{"n_layer": 13, "d_model": 192, "n_head": 3, "n_kv_head": 1, "head_dim": 64, "d_mlp": 512, "vocab_size": 2048, "activation": "swiglu", "norm": "rmsnorm", "norm_place": "pre", "norm_eps": 1e-05, "positions": "rope", "rope_base": 92000.0, "rope_fraction": 0.75, "qk_norm": false, "attn_scale": 0.125, "bias": "none", "tie_embeddings": true, "parallel_block": false, "extras": ["some layers without positions", "some layers without attention", "value residuals", "capped logits"], "init": "normal", "init_std_qkv": 0.0299, "init_std_o": 0.00586, "init_std_up": 0.0299, "init_std_down": 0.00359, "optimizer": "muon_variant", "lr": 0.00864, "lr_mult_o": 0.863, "lr_head": 0.0288, "grad_clip": 2.0, "warmup_steps": 200, "schedule": "wsd", "decay_fraction": 0.606, "decay_shape": "linear", "final_lr_fraction": 0.05, "batch_tokens": 65536, "seq_len": 1024, "doc_mask": true, "train_tokens": 357800000, "steps": 5460, "dataset": "wikipedia_en"}
Each number is 128 + 24 x the weight over its row's rms, rounded and kept within 0 to 255. Layers, rows and columns count from 0. The size above them is the row's rms in percent of the matrix's.

# layer 3 MLP gate, 512x192, rms 0.126, rows 207-218, columns 0-191
size [ 99  97  94  98  90 105 103  93 102  93  96  97]
[[149 144 131 153 126 146 141 133 158 115 117  84 109 123 114 122 120 143 156 108  74 147 115 140 135 162 122 102 169 146 123 108 139 120 158 181 152 133 123 119  98 105 120 190 123 145 185 119  81 121 105 154 130 108 142  83 117 126 136 122 157 125 148  86 133  82 131 123  95 120 117 110 118 143 129 150 144 127  94 170 104 119 144 125 112 144 150  70 118 116 145  99 116  98 104  94 157 117 135 131  87  97 125  85 141  88  88 109 128 154 117 111 134 132 131 157 125 121 135 124 128 125 118 168  78 129  94  98 129 160  99  95 189  91 126 121 128 175 123 107 106 142 108 155 156 126 104 170 143 147  88 145 151 135 149 114 159 102 148  79 101 123 142 128 131 119 162 103 113 110 134 115 124 128 167 136 104 116 144 140  99 146  98  98 166 102 110 159 137 118 150 106]
 [107 126 116 169 132 129 131 120  63 172 135 155 120 108 121  70 148 100 131 174 172 147 152 176 115 138 132  77 105 142 112 124  75 109 174 130 134 152 171 138 176 177 119 127 125  92 135  78 120 119 120 147 131 114 153 120 137 139 130 132 132 105 121 147 155 153 129 142 100 127 123  99 151 129 123 154 182 151 110 125 154 124 165 123 127 113 126 112 123  98 156 127 116 193 148 145  86 132 142 139 160 120  96 136 156 125 134 117 128 102  89 156 131 121 100 116 127 128 104 172 141 127 123  92 164 134  98 130  90 145 130 133 153 111 141 131 135 112  79 114 117 168 138 159  88 178 109 137 161 152 139  86 112 144 108 145  97 107 129 112  98 136 136 130 128 138 156 129 105 132 153 127 174 114 135 137 115 143 149  98  96 137 142 151 142 105 126 157 153 130 170 142]
 [114 118 118 106 151  98 148 104 144 100 103 186 154 121 135 117 179 126 116 161 118  96 126 169 139  88 160 148 116 136 140 132  85 131 146 125 134 151 112 130 144 145 100 152 117 131 146 115 159 153 139 155 139 155 110  90 146 103 144 160 116 120 113  63  88 167 101  89 147 128 124 101 141 148 153 130 130 142 123 120 146 118 133 136 140 142 102 114 134 105 121 124 105 164 125  46 158 134 136 126 124 103 107 120 136 127 147 137  82 122  93 158 129 127 143 132 104 149 109 119 130  97 104  94  80 106 134 128 117 137 131 146 127 107 110 121 150 157 149 126 104 104 119 104  95 145 136 108  78  59  91 123 138 140 118 121 161 100 113 119 152 154 139 130 150 171 131 128  92 131 157 162  81 107 126 104 170 130 119 126 124  98 152 132 120 133  77 201 145 142 122 152]
 [ 96 156 173 160 140  87 122 142 139 131 115 121 118 147 112 126 142 138 141 107 105  98 117 117 105 160 159 118  90 178 106 109 138 132 111 124 156 109  94 163 148  84 128 119 108 116 167 124 147 103 107 105 115 155 121 109 146 155  79 151 153 124 112 101 139 103 118 150  80 116 136 123 135 139 161 128 118 125  99 101 162 112 126 156 126 120  97 199  99 123 134 118 160 122  68 153 101 200  83 115 120 150 149 136 102 129  70 155 120 121 110 117 123 122 150 123 124 109 117 158  98 105 141 130 106 144 171 157 152 141 131 111 129 144  72 117 127 145 105 143 141 106  94 114 119  92 132 142 161 122 104 136  91 140 140 145 122 132 133 143 142  99 112 155 176 155 106 132 104 137 164 117 156 154 154  93 105 137 165 143 106 144 137 111  99 113 160 149 157 153 148 131]
 [106  75 132  96 109 129 117 123 114 100 133  97 138 147  64  90 121 125 132 112 123 139 140 177 105 121  98 128  92 109 113 177 170  99 138 118 111 120  95 131 117 103 149 165 142  87 115 158 100  95 140 102 103 102 123 145 120 142 157 109 134 126 141 116 118 136 139  77 144 109 139 120 146 173 102 149 105  91 159 110 156 145  87 116  88 159 123 126 121 141 144 127 104 152 141 111 131 192 160  74 109  96 134 137 107 130 130 169 115 122  89 130 116 120 127 157 154 124 128 105 151 117 141 174 112 146 109 132 166 100 133 133 143 121 154 140 125  94 113 130 143  94 107 114 146 144 149 121 110 156 154 145 144 127 121 148  92  91 109 153 114 180 139 147 111  97  83 109 133 105 141 186 170 158 153 108 158 145 127  94  97 144 110 137  99 157 154 121 123 136 140 124]
 [156 125 133 116  97 170 103  90 120  98  87 169 135 146 175 135 128 143 160 112 130 127 135 122 121 148 112 147 181 152 169 175 162 106 125 128 143 109 124  96 114 116  97 135 143 126 159 124 145 140 102 114  93 108 108  94 110 100 139 124 135 123 139  93  79  90 152 149 107 128 116 172 125 130 130  91 113 147 149 107  71  93 130 137 130 199 134 155 130 105 126 140 139 120  93 114  84  93 167 134 146 105 169 138 124 157 128 120 146 120 102  94 103 148 103 133 142 168 125 132 109 102 152 137  97 107 121 170 141 133 156 130  89 134 156 111 150 133 129 121 106 124 136 101 151 115 134 205 132 115  97 120 121 119 117 141 108 169 128 141 132  92 153 125 153 139 135 138 134 150 169 131 116 116 120 158 137  76 155 129 148 102 167 138 111 117 114 175 161 129 127 158]
 [142 113 124 131 158 115 150  83 140 114 141 102 100 120  81 142 101 129 100 129 114 131 122 132 100 114 105 137 170 137 115 139 136 167 110  67 157 150 136 129 114 128  57 147 121 114 133  76 127 133 107 149 110 169 111 117 135 139  95 149 130 128 170 159 116 118 154 115 135 130 154 107 143 124 110 122 121 134 160 141 107 147  95 139 140 101 120 118 153 134 165 141 182  98 180 173 138 166 163 154 141 120 159 111 116 145 159 149 125 143 137 131 126 145 155 178 166 132 118 141  95 142 149 149 117 143 134 136  74 137 142 122 159 116 139 125  89  88 116 139 102 107 130 122 125 134  88 133 108 137 159 124 110  68 149 109 165 109  89 130 123  91 118 139 162 141 144 117 129 115 101 116 124 134 123 106 101 111  81 132  88  78 175 156 139 117 149  79 132 137 139 170]
 [125 146 130 130 183 149 157 140 102 124 121 169 140 106 125  78 165 114 174 148 141 100 140 101 125 139 120 124 102 147 150  80 109 102 153 136 130 103 124 145 129 142 107  99  82 125 121 107 127 152  97 147 113 126 128 141 106 143 104 183 146 109 109 135 148 106 133  97  95 131 112 134 115 110 136 124 129 127  97 161  85 127 120 119 112  79 141 116 121 101 103 118  84 135 142 172 181 145 144 171 139 134 142 101 146 125 116 170 119 180 135 111 149  97 123  71 162 157 116 182 124 109 150 171  82 129 194 152 130 102 147 104 117 141 142 138 141 154 136  88 101 100 147  90 157 111 130 127 112 112 117 137 121 110 140 101 140 133  92 152 114 111  95 118  94 146 127 115 166  99 118 105 141 106 118 143  92 121 124 149 129 123 108 128 100 179 124 143 128 141  89 147]
 [116 144 160 132 145 108 100 150 143 132 141 142 131 137 117 189 134 138 128 170 150 158 116 110 108 167 151 106 120 175 175 134 134 124 115 135 139 125 153  75 120 116 143 134 103 123 120 154 139  90 128 116 139 142  98 124 145 112 107 161 152  84 102 152  97 150 147 142 169 127 105 136 109 165 140 141 160 109  96 119  86 129 111 178 116 150 223 141 135 159 141 141 114 104 148 114 102 120 149 156 158 131 147 122 144 104 167 152 172 119 110 128  80 174 124 131 119 137 109 147 143 106  80 111 156 126 111 111 146 139 126  98 161  88 121 128 108 154 120 120 126  94 155  84 171 149 164 115 123 142 116 119 139  89 116 115 122 127 106 105  86 113 126  77 109 130  97 133 139 147 141  89 136 114 164 108 161 146 120 159 118 101 155 135 119 143 127 117 100 157 129 136]
 [132 145 133 124 116 129 123 140 141 105 132 144 138 128 162  69 186 167 132 133 169 119 120 183 103 141 135 146 128  96 120  97 122 173 130 130 140 123  75 123 139 137 106  84 111 120 118 153 102 138 115 121 123 145 100 165 131  72 130 105 117 113 131 167 118 152 150 134  96 125 123 106 141 161 125  83 126 145  60 112 155 172 104 137 146 102 150 124 109 188  96 132 164 110 105 131 122 159 104 118 140 116 118 107  83 136  84 137 119 103 110 146 166 156 131 161 131 158 161 105 128 113 135 172 108  99 105 130 114 136 118 128 115 140 125 134 131 150 136 146 128 128 135 113 145 121 142 148 163 114 101 139 181 145 107 166 127 150 109  93 147 126 141 126 128 132 144 160 161 100 100 168 117  97 179 174 133 149 123 136 168 103 157 116 118 136  91 175 114 102 118 131]
 [104 122 154 165 124 130 156 113 170 135 125 126 151 162 118 144 168 101 118 181 144 117 111 123 167 126 117 111 138 139 121 137 129 149 135 123  78 107 142 109 154 137 135 137 153 114 123 105 110 160 117 120 127  94 124 137 114 120 123  91  54 142  94 139 157 101 145 118 134  94 125 104 110 133 126 113 157 116 141  69  96 137 124 139 136 132  69 136 135 115 156 102 101 147 104 131 132  74 139 148  92 137 139 149 163 127  97 122  88  76 158 119 107 128 150 135 135  94 108  89 125 174 130 178 106 122  69 136 160 107 110 123 168 123 118  80 130 165 146 103 121 102 133 113 110 112 164 144 177 107  94 108 120 126 124 136  92 121 128 157 102 124  70 133  87 143 139 127 130 118 123 105 108  95 112 116 142 159 149 127 158 124 150 122 112 149 157 145 114 160 162 131]
 [109  98 161 163 131 164 145 161 145 175 112 108 141 110 164 154  89 161 145 139 117 119 142 130 111 118 141 103 152  91 136 155 158 139 162 145 115 146 120 102 164 153  71  80 138 149 151  75 124 116 148 172 137 129 116 158 142 113 112 154 121 134 106 106 129 109 127 156 141 136 142 169 144 146 133 151 116  93  99 144 128 111 148  87  84 141 101 111 107 101 100 130 162 130 152 100 145 109 154 115 165 133 174 131  93 145 171 111  89 149 129 135 141 124  83 102 104 149  72 126 130 109 104 142 104 152 119 124  99 161 113 111 161 165 112 134 140 160 104 121 118 139 129 140 111 121  88 142 135 128 154 116 113 125 124 113 144  87 139 154 102 118 116 107 120 154 166 126 115 137 155 117 144  98  98  97 160 136  91  88 100 122  84 102 178 150 135 166 118 129 125 113]]
# layer 3 MLP up, 512x192, rms 0.124, rows 207-218, columns 0-191
size [101 100  96 107 101 104 103  95 105  97  93  99]
[[132 106 156 145 110 140  94 115  99 133  87 185 118 145 155 149 174  77 105 127  99 162 120 143 118 140 176 115 120 140  99 160 120 147 121 137 134 143 133 141 150 148 119 161 118 144 120  83 109 133 128 110 134 127 147 128 104 139 117 128 121 178 126  98 158 131 122 114 106  77 150  99 129 138 122 110 118 111 129 172 167 102 141 105 163 128 133 104 132 136 109 145 169  99 140 143 171 108 109 141  79 127 167  86  56 142 148 151 177 134 136 136  59 132 120 109 101  90 128 127 136 131 149  85 179 154 133 133 104 152 174 116 158  93 136 120 114 127  96 143 160  98 131 113 115 135  96 151 113 151 145 131 130 122 162 135 162 134 163 108 153 166  94 148 125 119 121 123 132 143 148 130 109 162 171 121 142 117 120 135  95 127 122 112 132 145  99 100 141 134  98  97]
 [142 138 115 122 101  88 134 126 110 146 136 122 150 139 142 133 133 111 109 131 115 112 142 112 131  99 144 143 131 102  97 125  73 149 131 134 117 101 163 154 123  67 101 128 105 111 106 148  89 142 181 128 116 108 148 144  85 123 129  93 152 103 156 123 115 151  86  82 162 125 139 169 150 147 120 108 111 130 158  93 109 137 120 111 158 136 101 136 113  89 136 145 135 118 106 123 137 113 116 161 142 138 120 121 101 128 136 136 113  89 105  95 160  90 139 165 155 117 152 148  94 122 159 144  98 106 115 120  85 129 131 153 137 135 148  85 124 116 140 151 111 142 152 117 134 154 155 102 152 126 140  90 129 102 135 132 103 152 172 155 115  98  97 168 111  88 110  75 160 110 138 111 168 126  47 117 123 129 172 140 124 172 120  77 128 108 107 156 126 180 136 132]
 [103 144 162  89 145 127 146  85  60 141 123 116 124 134 125 145 154 124 110  74 133 118 173 124 144 123 136  95 106 114 124 113 131 152 161 103 129 127 136 143 124 155 138 135 110 172 133 171 103  99 102  71 142 133 133 176  99 124 119 111 111 109 155 103 152 153 108 128 129 127 140 160 109 125 148 129 134 136 162 147  96 155  99 150 113 128 102  78  89 144 120 164 183 116 131 193 130 132 132 103 149 110 125 119 153 120 126 153 102 134  66 107 119 138 102 134 160 110 110 153 177  96 198 121 131 122 117 186  95 113 116 140 125 147 124 122 134 132 146  82 140 129 145 126 161 139 170 108 151 170 108 150 129 142 126 116 107 141 108 133 140 143  98 123 124 111 160 107 110 133 158 125 112 163 127 151 113 103 111 152 140 140 112 129 117 101 139 135 175 112 125 172]
 [129 153 124 150 109 114 124  89 143  78 159 115 140 135 106 115 128 158 104 163 115 132 119 113 131 148 165 102 172 110 136 146 111 100 168 133 154 133 109 115 134  98 111 100 145 147 123 131 127 133 122 125 116 127 132  69 151  94 138 105 170 124  99 138  98 106  83 140 119  83 128 140 115 138 174 131 131  88  87 102 142  76 142 132 144 119 107 103 105 112 134  93 144 164 124 147 143 121 100 130 127 101 150 148  87 160 154 141 124 106 155 142 154 160 107 118 143 126 149 113 111  64 151 107 129  99 125 154  87 146 125 128 122  85 202  92 143 104 164  83 138 128  93 153 135  91  95 105  97 125 125 129  96 120 140 137 122 124 105 163 119 112  90 116 115 105 161 129 111 132 119 125 132 163 120 149  85 126  85 120 124 135 165 107 121 111 167  90 169 112 139 120]
 [136 141 116 117 102 113 151 120 118 143  92 163 142 114 123 111 120  76 131 102  87 128 119 136 119 165 123 115 111 145 133 141 168 119 146 123 100 124 119 139 108 143 141 172 106 123 107 128 196 104 128  63 121 133 103  99 142 141 156 100 127 118 168 126 130 122 106 130 130 114 111  79 135 144 117 110 119 138 136 133 171 131  87 113 157 144 103 143 136 139 141 141 124 148 158 113 178 156 162 138 153 114 148 125 147 127 146  86 151 112 128 136 109 117 141 109 175 113  84 118 156  68 107 176 131 124 119 151 105 166 145 157 101 122 120 138 145 132 148 172 107 132 125 108 163 124 118 111 119 168 129 102 166 105 126 154 129 102 143 133 121 157 132 148  82 120 192 132 157 175 167 123 124 138 115 121  93 168 126 133 140 192 104 154 133 140 116  97  90 149 158 163]
 [175 154 109 148  79 108 169 117 120 111 120 111 148 127 128 155 120 108 122 122 174  98 156 105 129  95 186 160 138 131 130 153 158  75 135 115 123 163  56 151 138 107 112 138 145 159 105 152 142 159 101 100 118  98  94 138 151  90  85 126 118 157 163 122 139 139 154 144 110 149 147 160 116 142 131 139 125 148 123 125 149 137 125 115 149 137 115 186 143 125 115 124 119 143 150 109 116 147 126 138 171 111 129 141  68 146 176 156 133  82 156 149 125 132 118 146 163 107 129 159 130 132  86  86 111 137 171 116 142 112 148 101 139 130 139 104 119 141 126 126 111 125 136 139 124 117 128 156 170 115 141  93 147 112 106 159 124  91 110 107 120 118  93 113  80 147  94 106  91 142 105 139 103 172 113 155 146  63 119  94 133 133 139 148 103 143 114 144 115 117 141 140]
 [120  82 135  97 131  64 129  68 129  75 123  95 135 143 127  91 134 154 137 135 116 127 155 150 168 126 135 151 116  93 151 182 113 150 131 124 129 145 136 112 156 162 160 165 127 133 139 151 101 121 169 134 139 109  91  95 126 117 166 137 108 133 123  89 150 128 136 115 100 157 132 121 154  96 104 151 144 146  99 139 143 120 114 107 154 108  98 171 165 138 173 112 124 146 125 104 146 101 146 127  83 116  94 132  88 155 130 104 122 122 139 147 130 120  93 175 134 109 140 164 112 127 127 154 120 143 132 137  97 147 110 131 156 126 146 157 106 162 143 151 131 113 162 144 146 109 142 112 131 140 138 141 135 143 161 114 110 101 125 114  56 117 147 136  66 123 126 210 125 160  99 145 122 104  96 109 114 136 124 139 135  98 149 126 103 162 131 162 150 117 112 147]
 [134 132 141 179 135 143 125 106 132 130 140 123 123 120 175 104 139 135 108 149  72 144 100 125 101  82 148 132 161 154  99 163 142 111 152 111 152 111 112 139 125 147 197 120 125 113 154 134 130 150 172 146 103 119 112 130 160 138 126 150 107  97 126 106 160 129 105 205 119 122 103 160 148 170 122 117  72 122 126 157 159 158 147 125 131 143 138  74 123 104 117 104 108 134  79 149 130 121 158 108 144 132 110 115 147 140 128 111 125 119 129 177 102 116 112 166 121 119 115  92 137 119 115 140 139  85 131 116  92 161 153  90 129 127 114 119 122 136 163 104 148 120 110 114 129  94 115 119 115 128  64 109 104 126 119 185 100 156 112 154 133 125 142 108 147 148 114 115 128 159 122 125 127 102 130 152 117  64  98 146 166 115  99 105  86 131 115 168 147  93 139 113]
 [176 130 137 134 116 141  89 167 138 125 128 124 111 134 124 120 119 112 128 131 148 120 121 130 129 156 129 177 107 160 126 171 191 133 108 152 154  70 151 161 116 131 138 190 127 123  95 139 127 131 107 152 120 131  87 161 148 133 102 136  89 113 134 117  90  97 108 158 125 139 136 121 117 186 141 134 121 169 111 135 104 104 154 112  77  87  98 140  97 157 138 140 107 158  74 141 126 128 114 107 118 148 136 139 137 142 159 120 173 126 123 116  86 138 130  97 126 165 157 140 141 110  79 133 147 130 143 127 132 102 123 127 117 165 118 134 170 172 109 138  88 157 112 140 109 117 140 140 129  80 119 119 124 119  69 116 154  97 152  79 158 113 142 165 140  93 152 143 142 108 145 116 113 117  87 136  98 126 116 142  98 104 140 116  68 142 127 131 109 137 105 131]
 [110 125 154 116 138 157  95  91  98 133 137 173 154 157 100 126 160 166  75 146 128 112 128 117  96 116 114 143 112 124 122  83  99 165 112 131 130 103 137 173 116 158  92  74 126 151 104 152 102 120 126 117 125 100 122 139 155 135 166 145 111 114 133 148 108 169 128 111 141 101  95 169 150 125 103 145 117 144 106 127 141 120 129 150 147 114 120 129 102 120 168 164 143 123 122 112 129  85 171 125 144 148 153 145 106 180 130 173 156 102 119 153 186 161  97 145 108  99 160 118 179 160 116 123 153 150 108 154 162 134 161 143 108 135 149 110 106 129 138 168  74 103 149 163 115 104 114 128 118  94 132 119 177 147 144  99 146 121 108 124 107 105 126 136 110 168 149 115 159 112 153 128 121 130 101 158 117  83 140  97 137 132 138 124 105 133 148 115 165 108 118 161]
 [146 101 141 114  88 117 157 165 150 120 144 154  96 128 143 136 112 129 134 121 130 132 110 125 143 149  99 116 169  88 127 137 128 116 118 140 116  98 173  60 112 167 134 117 143  88 115 114 144 160 151  94 124 103 132 113 113 106  58 162  71  80 143 114  89 158 117 133 104 116 102 170 146  98 139 123 103 157  99 112 154 128 116  95 132 126 118 139 133 110 108 122 133  98 151 117 116 165 132 160 159 123  90 127 148 113 118 113 120 113 135 162 115 128  83 140 141 109 123  84 138 122 117 151 113 176 144 125 124  93 127 109 110 192 162 111 120  72 185 149 157 103 163 134 117 128 145 117 136 166 124 139 134 157 140 147 127 101  90 131 128 141 153  91 109 112 127 122  83 100 147 140 114  90 109 107  76 100 105 128 115 129 137 148 145 154 111 106 141 130 111 128]
 [147 136 126 135 133  86 123 137 106 119 115 125 132 141 136 147 164 129  92 143 121 105 125 146 136  80 119 203  97 140 101 132 105 164 133  89 116  71 100 145 129 118 137 170 112 105 116 164 109 126 128  85 163  91 133 140 140 134 157 129 126 141 153 141 110 136 126 123 154 158 158 122 122 114 150  75 137 144 125 127 119 121 160 108 109 146 150  67 138 142 122 133  59  82 114 130  86 129 139 109 160 110 108 135 131 135  89 120 143 112 118 148  82  81 126 131 110 112 163  90 128 117 157 100 156 121 116 174 144 108 158 135  69 119 132  95 142 123 127 173 126 156  97 128  97 120  78 140 138  86 149 113 128 106 160 163 107 158 158 116 103 111 105  98 121 131 115 145 106 141  97 132 137 151 120 147 114 139 119 154 139  87 148 130 137 121 104 142 100 125 174 108]]
# layer 3 MLP down (transposed), 512x192, rms 0.0716, rows 207-218, columns 0-191
size [ 99  96  97 107  96 104 102  94 101  94  94  98]
[[124 136 132 112 133 110  85 154 113 110 114 102 172 166 119 101  77 123 150 136 156  95 137  86 154 130 135 159 195 129 139 117 116 134 126 113 124 120 130 116 132 142 128  93 106 108  93 103  95 144 117 148 128  76  99 121 168 125  83 146 143 116 164 127 146 146 130 173 133  93 118 108  93 126 112 134 152 143 116 120 144 108 136  95 146  79 136 115 127 159 202 129 108 137 155 138 148 111  97 156 118 140 110 108  85 184 103 131 144 114 141 129 142 167 107 176  93 131 163  93 119 130 110 113 124 124  78 149 131 167 131  86 108 111 117 125 102 113  85 128 160 120 117 111 120  69  82 121 167 129 134 116 118 139 141 143 141 131 119 131 127 123 118  89 143 127 127 109 110 151 168 118 126 150 138 173 126  87 132 115  99  93 148 139 167 158 131 112 139 121 121 139]
 [ 88 149 109 122 156 135 101 102 126 101 179 166 152 116 144 126 126 148 129 113 151 124 103 114 184 110 133 159 132 160 153 130 134 112  99 107 113 107 142 119 177 148 149 161 133 124 131 136 133 151 127 136 149 156 103 130 135 180 145 127  72 137 147 161 131 144 135 153 141 151 124 134 137  86 122 134 157 142 192 147 121 144 133 105 123 111 149 149 122 151 119 144  95 100 143 168 105 172 202 157 134 170  88  95 110 133 107 114 119 144 127 118  81 149 132 147 105 124 143 102 111  72 129 113 149 119  91 125 141 161 183 130 141 130 149  97 156 113 119 121  90 131 156 171 160 149 119  84 147  98 133 139 137  89 139 123 126 120 158 151 117 105 134 124 118 112 126 128 109 138 172 114 151 149  85 123 137 126 159 108 147 128 126 155  84 106 132  84 105 138 140  94]
 [169 101 128 143 135 133 219 107 124 148 114 118 177 137  97 112 123 124  89 135 112 125 140  91 152 114 134 100 157 110  70 113 114 124 110 124  95 104 103 120 139 125 127 114 174 146 108 125 129 144  86 129 137 151  97 159 103 137 137  90 158 127 141 132 140 152 139 116 114  57 116 138 141 120  67 181 142 122 126 145 114 125 112 127 119 160 123 129 114 137 125 107 162  77 130 139 100 150 139 117 116 124 162 187 138 183 139 142 133 139 106 144 120 114 159 125 106  96 152 129 133 139 129 133 116 144 128 114 122 139 116  97  95 117 187 125 132 111  84 107 137 103 153 110  70 148 175 157 120 154  93 132 128 145 169 150 163 143 105 138 159 181 146 148 118 109 140 100 129 165 125 126 131 122 130  77 112 140 138 151 148 135 136 126 129 126 139 147 137 158 118 122]
 [118 105 117 179 125  85 145 111 195 110 141 103 129 143  83 125 137 144 128 115 156 155 100 153 138 124 103 124 132 121  97 113 117  87 149 168 115 136 124 106 130 128  99 170 124 112 187 124 120 123 101 140 123 109 174  88 139 148 112 117 130 142 108 132 131  93 100 123 134  53 112 126 123 129 106  94 116 124 123 119 129 126 128 159 114 102 107 140 119 117 136 145 130 114 102 109 135 157 116 123 122 101 120 117 127 170 124 177 166 107 110 174 129 131 136 112 168 115 175 117 126  76 177  69 153  86  90  89 137  98 141 143 106 108 144 140 165 155 130  88 143 105 169 134 123 136 119 147 140  61 145 116 137 130 155 132 112 116 119 128 101 136 110 130 111 115 146  71 116 143 139 111 116 169  98 130 145 140 140 136 127 104 157 145  89 126 178 123 127 123 118 141]
 [137 102 117 132 159 151  71 129 148 126 104 121 140 120 135 121 108 152 140 139 126 150 159  91 156 142 104 119 132 120  98 150 122 116  99 139 131 152 122  83 124 113 129 119 105 124 187 135 158 144 126 203 115 127 154 146  90 142  86 138 138 141 112 122 127 212 120  89 167 115 122 114 127 113 124 174 105 119 141 118  87 101 139 102 111 139 113 158 116 126  81  78 133 132 157 132  69 151 110 133 100 152 116 137 153 177 107 154 151 154 140 128 117 155 141 158 101 108 144 129 126 138 120 119 113 122 106 114 130  93 120 156 108 178 108 162 112 115 145 116 170 127 121 109 128 140 137 127  76 133 138 161 112 131 146 112 122 114 130 101 125  99  89 151 159 108  98 101 117 142 145 112 122 126 141 159 152  96 118 104 138 129 157 173 144 174 166  87 149 112  99 134]
 [133 166 131 170 140 146 130  84 125 143 129 130 105 120 102  92 169 139 121 122 120 172 156 176 109  91 152 161 123 128 146 113 156 123 129 158 128 124 164 122 143 115 143  84 129 139 188 116 124 120 135 123 111  98 138  82 132 132 125 110 150 124 118 108 118 168 126 141 112  81 153 139 165 178 121  77 127 131 152 125 115 112 134 114 153 141 138 107  87 145 108 133  72 132 128 128  99 145 128 154 121 124 102 123 108 134 110 104 159  96 159 117 111 145 127 134 136 125 108 132 125 157 181 105  90 109 151  89  52 101 105 146 139 138 134 132 137 106 150 165 102 140 142 104 154  98 125 147 110 118 136 102 118 152 121 129  84 199 122 144 123 123  97 109 122 167 124 109 123  98 102 155 120 114 109 144 124  86  99 139 144  63 123 121 131 127  75 153 135 129 130  95]
 [ 57 160 150 113 108 115 111 151 124 169 107 116  91 162 120 120 158 120  89 123 112 129 120  92 141 154  76 114 103 140 142 134  74 172 107  81 156 155 161  78  87 152 103  98 127 108 120 118 115 139 131 118 106 167 163 165 157 113 108 118 171  76 136 143 103 104 144 154 161 127 121 115 105 133  84 106 129 144 128 156 113 112  96 151 171 107 128 106 135 136 140  90 131 162 106 177 130 132 112 123 134 138  89 119 110 136 138 146 112 135 153 120 147 159 114 170 159 133 132 106 145 147 119 133 134 121 145 155 112 108 121 119 111 163 123 152  97 129 168  88 101 134 142 104 106 176 164 129 111 111 116 154 163 144 116 128  93 129 126 114 114 141 110  94 118 130 122 104 137 138 171 155 105 136 140 113 140 104 129 151 158 106  99 155 102 121 104  83 116 147 117 145]
 [141 119 134 113 128 154 110 148 141 146  89 109 140 106 137 158 152 140 167  74 137 117 143 108  72 116 117 105 115 107 105 105  98 152 145  95 134 148 123 158 116 150 101 169 136 179 142 153 141 115 117 120  71 171 121 148 124 152 121 189 100 118 135 146  66 137 127 120 114 114 144 114  87 152 142 117 111 129 114 143 142 130 126  95 114 142 154 132 132 149 131 139  97 137  89 131 143 125 131 158 135 150 168 109 106 119  62 152 122 142 129 160 134 165 142 114 145 102 192 154 181 118 130 151 124 150 150 159  96 108 154 123 105 122 142 148 138 142 122 135 122 108 126 147 115 127 128 163 180 120 132 105 162  90 130  90 105 164 104 100 140 109  92 128 132 152 133 123 156 154 128 170 139 138 188 136 109 147 148 143 125  98 124 171  98 128 164 123 120 134 166 125]
 [163 114 149 137 138 127 137 131 124 142 160 112 139 138 135 141 124 162 119 153 108 106 124 131 113 144 126 126 159 139 128 113 145 141 126 133 131 160 122 128 108 106 139 119 121 218 143 129 114 104  97 159 128 142 150  96 121 121 111 139 126 133 150 145 160 151 145 139 161 106 124 134 124 136 123 116 143 108 111  95 125 139 110  76  93 158 145 152 122 118  84 155 110 114 192 151  67 118  98 122  79 142 120 138 163 130 134 153 134  99 103 147 133 110 143 182  89 140 118 109 122 156 170 109  88 166 110 128  79 125 145 129 114 152 130 113 184 122 138  97 110 144  99 155 165 154  99 109  85 122 129 176 125 103 151 153 116 139 119 101 135 121 138 166 136 103 123  92  98 117 131 116 117  90 108  94 138 136 124 153 162  91 155 123 137 149 150 115  59  71 125 140]
 [158  83 117 122 104  98 127 151 126 143 178 111 108 103 129 121 143 156  93 175 114 153 135 142 131 160 120 154 136 129 115  78 103 166 115 132 130 134 123 163 153 137 129 110 114 134 161 129 130 110  94 123  99 139 105 138 151 101 141 136 101 120 160 168 136 160 134 161 168 142 179 105 127 104 113 105 125 162 159 154 167 107 155 146 163 102 110 123 145 134 136 128 141 112 110 113  59 128 116 154 135 149  44 122  99 142 104 146 151 120 127 160 153 139 127 122 154 140 109 124 122 122 129 111 122 112 135 146 168 137 103 113 128 152 136  81 115 131 108  96 121 146 114 115 153 129 131 167 109 142 111 148  95 137  90 145 104 124 111  82 125  93 169 172 143 125 114 159 115 109 161 206 148  97 117 134 143 115 140 115 135 150 186 134 122 127 120 129 143 167  93 137]
 [169 136 133 125 147 116 121 183 141 137 102 116 139 119 142 147  96 106 142 133 101 128  98 113 111 114 144 131  87 103  76 166 107 130 113 165 111 136 138 138 143 163 120 126 142 123 118 121 130 133 148 146 136 157 140 106 109 113 168 152 187 137 148  98  76 123 119 172 150 147 136 128 128 148 122 122 106 120 121 172 101 125 116 112 101  92 132 146 119 156 108  91 164 103 185 117 105 155 117 127 120  93 156 127 157  93 118 124 160 147 140 126 110 146 121 122 128  98 145 127 112 109 119  99  89 174 109 158 162 121 105 148  89 130 143 132 122 155 126 127  91 112  52 167 148 153 104 133  92 116 151  99 122 105 113 139 101 132 169 108 152 123 153 149 119  88 113 126 132 165 150 153 122 136 160  63 115 132 150 129  95 103 131 109 156 116 151  86 154 115 173 109]
 [113 137 131 134 116  92 122 109 112 111 108 122 122 171 133 123 124 151 103 116 151 188 150 132 130 103  83  74 141 150 121 162 165  82 122 155 156 100 118 110  95 147 164 104 168 146 155 150 129 115 171 120 139 142  93 145 103 140 101 120 116 119 119 125 186 126 110 116 100 115 172 128 136 132 124 101 116 133 113 119 127 137 128 130 189 154  90 111  60 102 137 106 164 148 132 117 170 144 110 145 144 143 205 134 108 109 119 152 121 111 150 100 155 111 119 123 105 119 126 143 132 125 106 129 106  95 142 162  82 113 137 145 135 119 138 126 139 137 121 133  95  93 148  92  98 109 115  84 152 114 106 126 151 117 128  86 118 164 133 118 118 165 113 121 146 138 145  64 140  80 112 130 148 142 108 116 161 142 107 132 135 124 112 130  68 126 101 130 157 102 142 137]]